config.yaml
n_layer: 12
d_model: 512
n_head: 8
n_kv_head: 8
head_dim: 64
d_mlp: 1728
vocab_size: 16384
activation: "geglu"
norm: "rmsnorm"
norm_place: "pre"
norm_eps: 1e-05
positions: "rope"
rope_base: 24600.0
rope_fraction: 1.0
qk_norm: false
attn_scale: 0.125
bias: "none"
tie_embeddings: false
parallel_block: false
init: "normal"
init_std_qkv: 0.0539
init_std_o: 0.0539
init_std_up: 0.0539
init_std_down: 0.0
optimizer: "adamw"
lr: 0.000889
beta1: 0.9
beta2: 0.99
weight_decay: 0.23
lr_head: 0.00594
warmup_steps: 285
schedule: "cos"
final_lr_fraction: 0.0
batch_tokens: 65536
seq_len: 2048
doc_mask: false
train_tokens: 631100000
steps: 9630
dataset: "wikipedia_en"
Each number is 500 + 25 x the weight over the matrix's rms, rounded and kept within 0 to 999. Layers, rows and columns count from 0. Numbers have three digits each.

# up: layer 9 MLP up, 1728x512, rms 0.0555, rows 1573-1603, columns 192-255
# down: layer 9 MLP down (transposed), 1728x512, rms 0.0412, rows 1573-1603, columns 192-255
# gate: layer 9 MLP gate, 1728x512, rms 0.0522, rows 1574-1604, columns 192-255
up1573:510494473496546493506522519487548503520493442495543500473492482523500514480544484518476503520501502455450457544505566472515501494517488531545514510540487509525549460497481479450498481515498507
down1573:462540508512481516518503492463543515518485503511523485487519513486532517523500487471529507506498508484546526458532489518464506475464508511472456494445477506486518521528480479505488494506477479
gate1574:507498491470542524509519528468503494455533506508495527523499497542447509514533517448539556531479508492513510491490493525523480505456464476505524485504523493473460514502514494519490498492485496
up1574:469503485524515494468470515459471498475474505505550529494501502504487516434484541491500549533555496537509474490531452512499579492461471460453495438462488546538454468551487511520461487452478529
down1574:513470526479500501526496483478529463495501528484523435490492493520478514506532513485506483523488463481488461501475533526485504467495526501503496490488482511515491508487526517517501496500483482
gate1575:498506493499481474523483521495522467502469457490518556544463448516515499556485470503462483516479505525479493513483520528486529543498474533505502506540451509483484507540500483515451472545473506
up1575:517501523524512495465477535533505529477443485454505475528468501502525497483472510477456496528509519509528472501484495513469478510449528519494480457470555480501507526552511522504468499493509516
down1575:484530522475513486501498524511501477466516525478494507513516511496466484506489502487507536464508485524490489517531526422471479459502500479462475453494494478458487559485546478515497517504528513
gate1576:476468522494474530496502497518518530468504538443514472477537517515513501512490503525542532531479495536489501524516490539531500474526492513534526540493453548480519483520503525517521503515445495
up1576:537497467528511514495523527494489523457476491516511522509508472530494494490517529504518514491508496503495516507481516526551481495503501457540512496491477469505446476474502506499507479494502538
down1576:473500517522464490458512525513500511524457492518449527475512486560510486532489491507500502525486460442488490494499493502499463518550531500505509522518504482527459520518534485482450511485513519
gate1577:530505467515501533482508506504512475480478475507499562512526534553514523513505499479495454507523472522519524490453547496525517476495462459442494481543487487496553465547494492497452527534449471
up1577:492466522476537528493511494491528508505509535521506494507482537516499443493510484512444503510503541461501532523535516516500486473504479466539519526520486475480513539500521469480458473489560542
down1577:477481523521509501490511534456477482527488461496546497491526491510524525550508521458482553505481485504450508477510545526481504502510529528486480459508521485482479466483438490449467491494483493
gate1578:454449522536530467431529496499527537503517531469486541454451513534532493477474473488497466457482479520496469526525493519506552489479506454482508502515481542470494490495550493514476509509503506
up1578:494500469469469493508456510510487511492523513525509476509490487489461500465491486514501502543501523455527474487451495530516497496462533537492480464579533448469534521523494511540532476495484515
down1578:497513496477488526499574495501522493502472500474513509504556505485470490429470512541521504520495499476517493514492459519479552499531509478483536480481480508475487527521449510527472487525476542
gate1579:496466530502499500490478449511537499507468494514523503535501505457458532502474521497506469549491486542564516505495541545498506495487508510541541515515485485502477462478495478510493498519474471
up1579:521514445505501494480459513428500532485492502545483479525542508464475482524500490479467505526473522520456540508508480524498511482490475505538499499488489490509507496529503517458505513479495518
down1579:516489526496505487503484447521494469488514469488486502458512468464486470467449537444476522509571523474522493511537525470538480481494506526470512494497502505507496485543500475542523512486488521
gate1580:521494486532490596498486452486493473482489497488486477505505487531485512521502568507459479481521505521501467499492523518512478557416536523490559481503502472450563507438551483464509433490503519
up1580:476475565510509483491487520471468510506502472497524532537537486509497538499512416492473507510503462526516521498456509534507505489495503460509497489512538513473458515545521487530487543514490499
down1580:510474451544493502476488475502485467522517537485523473488509521508526470510515482498500470492511485505480465500483494472512521498515472500504507480501471476517496509512477483507536506509497504
gate1581:498522464482461468504500486451460491501490552540525507532463509482492482445508511482513499496522515498580501489479494499501471549536531494485527497484496494511531540486562507507501497515480542
up1581:481550513480539493538474480458522525477476516487558492515483474497496500512510540502467520493541485464502476524511524525542480478536503523493497461450538519500489554473512495474490517533522499
down1581:490522526476505478477508511496495461507522473520522505523491482498508487513497509448536516505497498500519472491513504498534489503494493487483538470466484474498479508465490473481474530491500515
gate1582:490487508504444501462533457487504496496484460463431499499521482541521470522501513498554482523534527446464467559473489512514453495494499511447475533491487544471522462534495495490517494498476492
up1582:491484484490469490530457522538452527489518483525495510471483533516535507512491515547517487479459505474504535482531502509489497520520520485487506507511536489515468536454489493482519445505509514
down1582:470516483520467504505525506485502517547486548497481501518450520508476513515517469490511493540519484494491559480536516447498531559480482515481542472472523516486530510493531515465517521490523525
gate1583:509521505479532525491461515501512523511501470487498543494470474481454478526539496477521542500510496463497514484477500543471525508469501510470503477501513514486533446471485470498481500486497480
up1583:527507478493483531537498524491511516508520481486536532516506495483506517524544463489489483473478475499511555544502478504522571492570535508501490488520467502496497487523507500513490527470525499
down1583:492438539508462502535454448532518475477505540488488521519508522476492477465486481491517463481482538463516463513520516498501487497536489450498512430482506529501526458455504495474514481478480506
gate1584:498504536522460485533526510484469540512539563502511497488476510493514481495511485514501510500513491495529515495512480456541492541505460512495527505505487455506540502511482511508519450482529525
up1584:490510501479430475538509532520525531510501485456529504482504512461526462512554498468484517512478518516498496527512491495570520466503519523463494524508490517501498538542472520521479493469506533
down1584:460502467483491437524545500477522502503503499490487504524487528477515502497463527495528465503454471497456511519539484510497455441469466537494471519471531503492531515528461498480491452538494509
gate1585:477510489500476533478496491506476496452439503462514494474460464467506457445477515469490488463504507513562513520505477479525526505519497519494481439456508537541490500501538487481520522489496526
up1585:513484516537533475543506482512539514497495470491538501498472533484457549478481503492492517485530508506526488507481490522492498478529467549548506486482506491470492519483457518489516472502530531
down1585:550518471505459512486497494477482549539504544509502539513500469500500478517503516486541488511492485488486512483505467545513504538511505468530522501493516527521495506508538481477534519469513572
gate1586:485504499438496552516551439508496548485481497472515501439498543499514491519533531533493524467518470497454495480535483535505487533470522462514531537477540501528472510485502497486470492458512477
up1586:445523471479485553506499436536521515470475567532493469494493500470512503473504535451510506474471550521528514521511531528538500526487556513483507511519504529517480524487497473520513483508533441
down1586:490492468520514503490506505552502455489575525502479517524484507507526449456492493509487474495512522489507524483498469538539466496489473523512509574475493512497499515469531480476560481520528470
gate1587:522509508503511546519516521502452487516505518475457481502477497455515459530542516459493454499525504511514539486455498501500504513511563514496499480550514473501490443449508464484559495530536546
up1587:526480474529491511492485490482458537514458503515546494518484507502458489498508514491492514547498475494506530511476521519485502468471497486476527488466527468441520544513518494541472445481522503
down1587:499504485494509486515497492461467502509523482494458498473539534491508472498481493498494532465477501511557460511523518499492497546536522498519514501532496492478477462508459521464493459502491499
gate1588:517489521524530484491494498458477488464516507537514511517473539483464497501503491487534519497490477489497474476537507502472511512475553485474508495468488453486524509517583489479455429506517557
up1588:558494489468552522514509480514499540488445464504511509488492497488529482511456468483522501476478511525483484499510469449540528536481523479492524490503508462505508491508525474498489483482511492
down1588:531506483508522474512494488505520464509521490488507518475501507482512477501518479498538529511509482516459484449546478500502492508484523493495533487524462503517496500498516497479510512507519525
gate1589:486528492489519506497492531530497494488525481457517525550473516536494494530498522482505457477495522518551512528472508538576508500456473514514509455527512505520468507431491519489534523498489498
up1589:535466496470523524507525498507514467494512496510519552449508497464514521430535547483490515542531482475473512502507490501477467510482543495471499459511511485483529493538522512523518447510487519
down1589:534484474510511487506476505500505449507487494443504524528495510467469534485495520497461483524509567524448515491506503483536540533557536504447479490502486489441492520519445486504471485529537501
gate1590:489499517468487479512494507454469501522525507498507467469484497474469497483480507480489507493545515507550535523502501534465516496527539498518497507525461474490505519474493491517490499489533472
up1590:481534515507539468488483518518504435475507504487521482496502497499521520486457506471482489502502480517526483458507528557476545483516475536484494505468500549476480498521501512518512486495512508
down1590:502513500510479514526489489529481516548521498503502510485532527505523497492476543514498480490508502547499505503496528525475502487469452490456476492454564517551493504509518549538489496519512466
gate1591:481497527537525531527516555461508461522463467503515469515501465501483473521507519492520463510469485510469509449497473484496506500475501507466531512485523511489484530494514501517496533547469519
up1591:517501484497540467505505515493478482464446494524539515517506509505504502520508467545502502503479555501529462523522493500490508491539525511512500485515473470541503515514511477465531513480501464
down1591:510489513493510471509449515512512498494502517533517468471476516524528531504472502483504505486475506485499468487504471513523474495489522536478478491519491511525477538516514496481468532475533534
gate1592:512510520529502512506470498458518498474500511472500503471465474443512475478455523519519533500522487485482473481506514519494516544487487527502505496456470500518488498499501527494489487534491508
up1592:510482501487542513500530520507509471495479528490483544459506508458549475504451469494496489480510501490498486517516483458486534512452507509495496493525537453486500518457522504490528512478498520
down1592:475494495454495508464529521490483474553443515507532488516473520488480486483502506537474508482498486537501519481522499510471467532535494468524514488458487496541511525489493495481492526504482495
gate1593:489493497485456498544499503498527468540527524520471525515494471472506516555498465499507490522489529550483478494504489493534514530503507502494518486536515516493449480505525520555482436526476516
up1593:451473502496465520514501470516521530462496523496488485487482508528497513501475472523511498482500484511520574501501530476500527510500509483491450488470492461524501504479498506516505506475480473
down1593:532511514515489514513542477427496482527524484547506483517474482497489498473534549530526529471462520482530461524535498501512479472529532534446496502512481502471522523515507523498520503516495488
gate1594:530474505480525505527525541511535528489498511519494480564533532545515479496511481493485460530492550513452513493472508525527505531484466478498492490486460484482486471477510532458538481447546556
up1594:459469475472521481508472475465460501454470507474484503509491500496543477523531497490506502458521508510460500496473523530515543476519529529467511479512498487488497490480533517460488492524538494
down1594:524488538534493504486547498520543502478501523520496496506533531486501530517519499539486508530529501491527475501502472513510516513502472517468535515498521484532491472498506518499483482489465496
gate1595:447489546493505465514526488462507509493448478502475540455529454521525505517515506504478515477513487525496508464514492538503531493539529476459479535516502555538483520496487512483473518463487521
up1595:519515477532526474521494505531497471491470461484520480528567490464508485514514483531501505543488518457457470469521523526471503507501519498538514486474551557466506507474494480471499465465511573
down1595:508447497481467509459473489533495498519484502534482492478499469494502448531511514489454500521489560522504516506501448486510475485491532521467500514484491528517504511469536524468477487459523478
gate1596:473478441509544513507463498501474491490456514509467502511509488496528503471546465497498534517499468514495488443480554503477506475464487530513490454505515520477501510473531497500496450510474524
up1596:526512510544501456491523490506533502546483490487513509510486513492502518465505476495445505501525498488472514488491482495524548461479512492544496484528465529448530558484467507450504491545510511
down1596:447509519490500538508483518502483517494476494481478498451500512548535456522506481487521512464497501442541501491490525490460507499493519463490487513495570490525524470485524517533510504443504467
gate1597:491505518522520531475500466494466482478505504523495513536492500526505514478473456499533513511492478562488456514474580511546495548513501506459541493488511486480506537477476479464518521475464509
up1597:532536475506472447530505491495499478497486494496540499485554456485471517494526501557537485482486531490488503487504483513482488526536537500485483521497463520505513476474482465473473452486511515
down1597:491467536496518524496535506527520524491480502505513510484517507506475441477458504443492470483508504529486501512502508490487510466537478499504463530524515504491516530521503487535468501502478503
gate1598:502487502481507538499538473519544501522481461471469510543518547482516561483512497509470511517495490447506484504475485541510480517496494492530513484490527452493489479516479519471482486497496562
up1598:508517473527523529542514511492545450508501506534485504506500529530507471499499513475463517496512509480531508530549461483436480477508493495505514524451483490500516501536495475512511506536519487
down1598:505479501523506498493487440481528551470483458520537471512477492486480494470474461474523499481505488513487506526491483479466435504520482480525482492472507498522514486467524480485496516499518487
gate1599:451522522540501452514500467485481498511499505529497492486480498454535520492523464473489495516542501525517498525500495507546497464516530492514496496523500511459473528507519528491489493512502489
up1599:521460523491556510471536566479519529476504491508479511460457501482477502491518514538565508523485510494477452511517507506477476489531512499494543502525459536520521538530487532510500468485509476
down1599:523511520490453466500516484468486525494476473513450476547496528504501509498523434511523509530518501535501499523483516493466523516486501476500472514509499488499506485463491482506482513500482514
gate1600:533519464548476473504480518450505495451468524517446515505516493471528486489507490483558475503540511529475453410512475495502529511521500418527495470528505492518492510458516477549495493499471507
up1600:490519481476492524575542494517532477502497490509512461520490508465505542526496509520522524523508506489505470491489482530494520519519443517458467490503535497498545495516502526485460486471498503
down1600:488513515503504496487523495452504473514528546482485497528534515531491532529491513539503476489537512522513533501505486514516524489537526483453503444470511459517468535500479525529527498451501506
gate1601:505499497460515465497496498477537467529516477463517512526510491480565468529517513487474485543494537500479470531514495516516503504503504492493522500546536505505469483473562499481523471492496490
up1601:501504485468536507487468472543514538478533509508481508478497528483531519488488492538518482506496527477505470543468509461521508486496476475481462520512526453519485457513513520495525525477525526
down1601:459492477538503499490501508529506493473513503489470479492485459481518511503473513513517497494533502501459501501495500541485472511470497506519576494508486558489476452459496452499533451488512492
gate1602:485507508524485490509538494484465508495524470509418541514473506480513488496497475524493500484420463462494499467533490508534514463502485500447533513506505482543506553411549471494523471502440532
up1602:512464501526489495515522503529488501484503524493483493485443475465481475485488508489495500526486494459530499514537514473512486546452468496479519507512492529500550525504503510542527513506486466
down1602:551560501494524480507496514516505470518471467490486494508521525475518496478490525509495512497482480501523515512480488507518537502528445537548504512471496512457487521464466485483527515510499469
gate1603:506506487502548490510493487495482523476488520472521526485489513531492510485512489506525503541507522520489511471448473513431522487498484496498481532500501483527539480481505500512481470506493486
up1603:500529469481556504511506496480485528519509508513476519495497536476489499520537474520497493515473522461471549515476479507533527468519523499481475508525502499509531525516535493437476490494505483
down1603:481518505503498497511490459494511530476494447454507557520484512524507497523498444487509512439474512492509456449493503532442519468495558532483506503536488509534494467512505514506545523522536523
gate1604:468498504554499521482526499502519501527482522470514560506555516530525510517456506493502510502492482495463508499463551488481485523499504505483523524526521521488499519480520506519473523533508490